python train.py --d_mlp=832 --rope_fraction=1.0 --qk_norm=true --bias="none" --init_std_qkv=0.0289 --init_std_o=0.0 --optimizer="adam_variant" --beta1=0.9 --lr_head=0.00387 --steps=10284 --dataset="wikipedia_en"
Each number is 500 + 40 x the weight over its row's rms, rounded and kept within 0 to 999. Layers, rows and columns count from 0. Numbers have three digits each. The size before them is the row's rms in percent of the matrix's.

# layer 3 MLP up, 832x320, rms 0.0858, rows 752-779, columns 288-319
094:499546489501445514464502446529533538521461569498501511528438558464452515480544528476529517506498
098:493421474488503454473485537511516407490518490420464501519501477529473546445504483505503461566572
085:485558515508468431457522510494516450439523430483495568475555496448486503492540472440441507503508
103:468546520374513465476456518480480422481465470436495489469490498540557487468490531514458558436446
094:517414520495421526529473473426544546525562415512505506547620584458490604511487532497507454498506
088:559517477452458565474480392532441547541476439466501432507507500552528486478466538541561502505537
101:481446532520491457555457497477488490470564458438514560557556441432498483537491511507537562480459
099:496510496570440487482459518439519496560516491482488508468451480504556583466527501431463424469580
090:567534615448557475535482428415501495528500520485432490464489527482468531475504554553521510490610
102:460565498577539475386516473521429485531451538584483446495516496480486549513512476446484471548446
096:516515430469484542539460536455462481554415551523466439546502551488434583425479509463506481518455
090:538460518481513495488476475499470541490505494520498475531486490520537594559456483536532429462485
103:459533493531501520597492485498470472475523501433539549517506480505495547511541390494522461412360
104:529471568494525523444534562483467486527519510531480550546479456463561509508449457511480493484591
095:498491515469569388501526486452516530585481481481454499547510522518463525490482491525526559524526
097:463496556477480514479478513556508456560559533523507539478491496540490475538467581510548492483416
098:524508520480512524491559467493513493494471478519555519504465479456494552497489559496522514541488
104:539477449443511413415611575450495519466447501473439489485531558499465489515510529550517487434461
098:467527493485445423483464500532510515486526492481512505466527504570522513529509571507445509522473
102:467467425453542462470499568481516508531541452533522372463462507542516436486543551526407424429450
101:529507501533549521526494529496516397468484482545522500496449484523514539495571486516501493487524
107:500481562440499480570509489436560399522524479482576471529485552450611462476484448524439539578552
098:545496488523512547503495508516473439458507469493481549513484461475492524436500502486458489532472
105:479497509452538491531529477493550483499520564508483549462519513481523557542435537529517493520527
094:542506536535484471540493538525510472456505505480484585502498529563492480470456486485566546525573
100:531545504538533527464475499491512493478544445544441520566439455487479482481574473499476470468553
089:515490471488466489471507540522518519519547526539488445484446459484452487474538495488557483501584
095:543532522562521505494575446532505441463462485504449503450497574490519497515505520539499538451594
# layer 3 MLP down (transposed), 832x320, rms 0.0853, rows 752-779, columns 288-319
092:475445534496526420485412478426515438438489475462502419459510567458370572548480486492449524540513
099:564500565397527604492535501428487491489466502494505508520521461513489534530535481451484417571514
095:494469533466470486533488460532537542431446558511514499466466525504555530439521487486529548459491
102:467523519499480524538498517510534479592494530554600460496536507541548442511475489515507499470529
102:513485501535480506502458444493428538539486541488435477513465530472457522454553518484497507507493
087:543508488509506525515461468597559517543499513570482493545477538481551448507458479572493469460489
102:491425475388435513505462549450436484429497528510497545579532467500481557511528562467510508508518
097:532545507483478497454448467460532489487489486466508524525523556501471559452496620466504476423468
097:438495505429440427555414543462482513502490486479514498546484524442432520470481457484558460530567
102:433550500530534449466452440457505569522495473512599515513447475494560551531457513429491469570520
095:472472555462531511491530532460498522536451516529511402507471462525566506497530463481559445495533
090:532563505535459538511492520474473561490503475489505481572499473563441496463560481509420507442551
098:521440456487513516451530454419453494527473540452483565521545470472483466537531590473524466573606
101:485485538480483522504471478459511529472534503529440484500576461579519551475470549528504478496505
094:523430504411565557494517469499545513563544501562498466426490511398557499444535526402491474540519
100:493517491452531464456501548583464497518517503511474473531441471535491474527506464371453492521543
098:539574459461450570524480534527577464577483504526486477505460485542501441514463430531527413500547
106:504526529435514478448609539503546581513541466522472489450523525533533510474488545556513528476449
099:501471492562516560530543439406509436485477478438456457542540496496494525506514506533571488524534
103:472472490549513469481559545469435423501512442525446421458498502485552416506474563508562495530465
103:573419555470421495464441509479430481573541480491497497492482555568487506516498556534549505538488
107:519478561467469442509557424532495538480542570516507434550524433474468435496532526538486520493547
098:512501612499524527569428469448494486451419517529521465513553535478519449505513434461520470526461
105:453501454561477448504525480565499515488499473487544471436449445529477505523446493517480560521476
098:514477501551473476471500538557429455531497536513505500513549431455459477432471436529511483591540
103:504522396520471506502502526545495493558497551508510447486498506495514513436467578540554517556543
090:440511508457481489517488573475537490461564534497504513520578481556520510558487459495547463466493
094:550457516502484522440457438522467519447493518473496469408590491453542472525462478462482496466537
# layer 3 MLP gate, 832x320, rms 0.0927, rows 753-779, columns 288-319
102:492514529473450510509483464516588514509526467497575525516513482514479497505446515486458570483504
087:511580478542499498457498531533508448556500371503419511463468474480451510520484446469431467503493
104:542482498570535562517472431529499470461528495480534514571482567552534509525485480471468521510555
094:522542447530497518514513429523492442593553514533532493559428466552463507570488520513521530449425
099:487480466551518571426476499502530532549504513468472384535478531501570477402559494449512468478475
099:482513461612504472530484444490511519522524463586446432528487561508518460565545541477546490451473
099:478493508544465487531439436459522524574452353455482482521440485562546519508541489490512516488508
094:569520536595567483549528474484560465504510461477435503506455525518500525462534533543521506452476
100:592538503496542566521506486517560570525481529491574426575533554490528556500467479508507512471542
098:546510591476424467504489480547536415526495436466492475572593519471522444572453464513431611560441
096:478522518511467465547483487486529497509480510532519435462548582622497453437482532529444562467523
097:574495574478447530530529454455568495486537571528505500446544533432483445478509504479544561537545
104:531490493507534502533543514513530474496503518504443526520514555502485491453402496531502532622560
096:505528536533416450501532423491508502475427492554474514550566500580485523523428513497493572534565
097:604467502415475541592496524570533424485482557502562520533491555505415503458525487495480497511497
098:522460553572462563434501457479500527586486394475511455517538520579527484492504467549546461530546
097:507500528575501532570528485515456477499467508425535606556428519551506426464484431504460537498515
101:580490531408478522535535457545507421498490512501472495547571478532471502502550445493425584547501
097:525541588456473516526473538498555549507492529558568502474529543448488477460519512523399491467446
100:515464563495487501532469533544557512529545500509423487492511503490488488508450457524503502594514
109:478513468516535471451506498440538576511554471507534494538361553529549482478493509488552479492419
099:497469541518496503548462490490515552528507527439525538440438527527464526451468534527524463512462
104:595462481422509541600455461578566484420549486423534561526448541538494498474501488507507505541504
095:495516569546470493483469573552500520460537504503511526524431553499494466457459477491518525474464
103:552491549517502511407532475577503487519519512520451405435446608436476503463444543498542477482424
090:493494536409415497505517475504493493501484537522530478447446552466441502465550504478467507522525
098:509479507560533499510493536527523541394469522512411531462439577489476501434439507493529480565462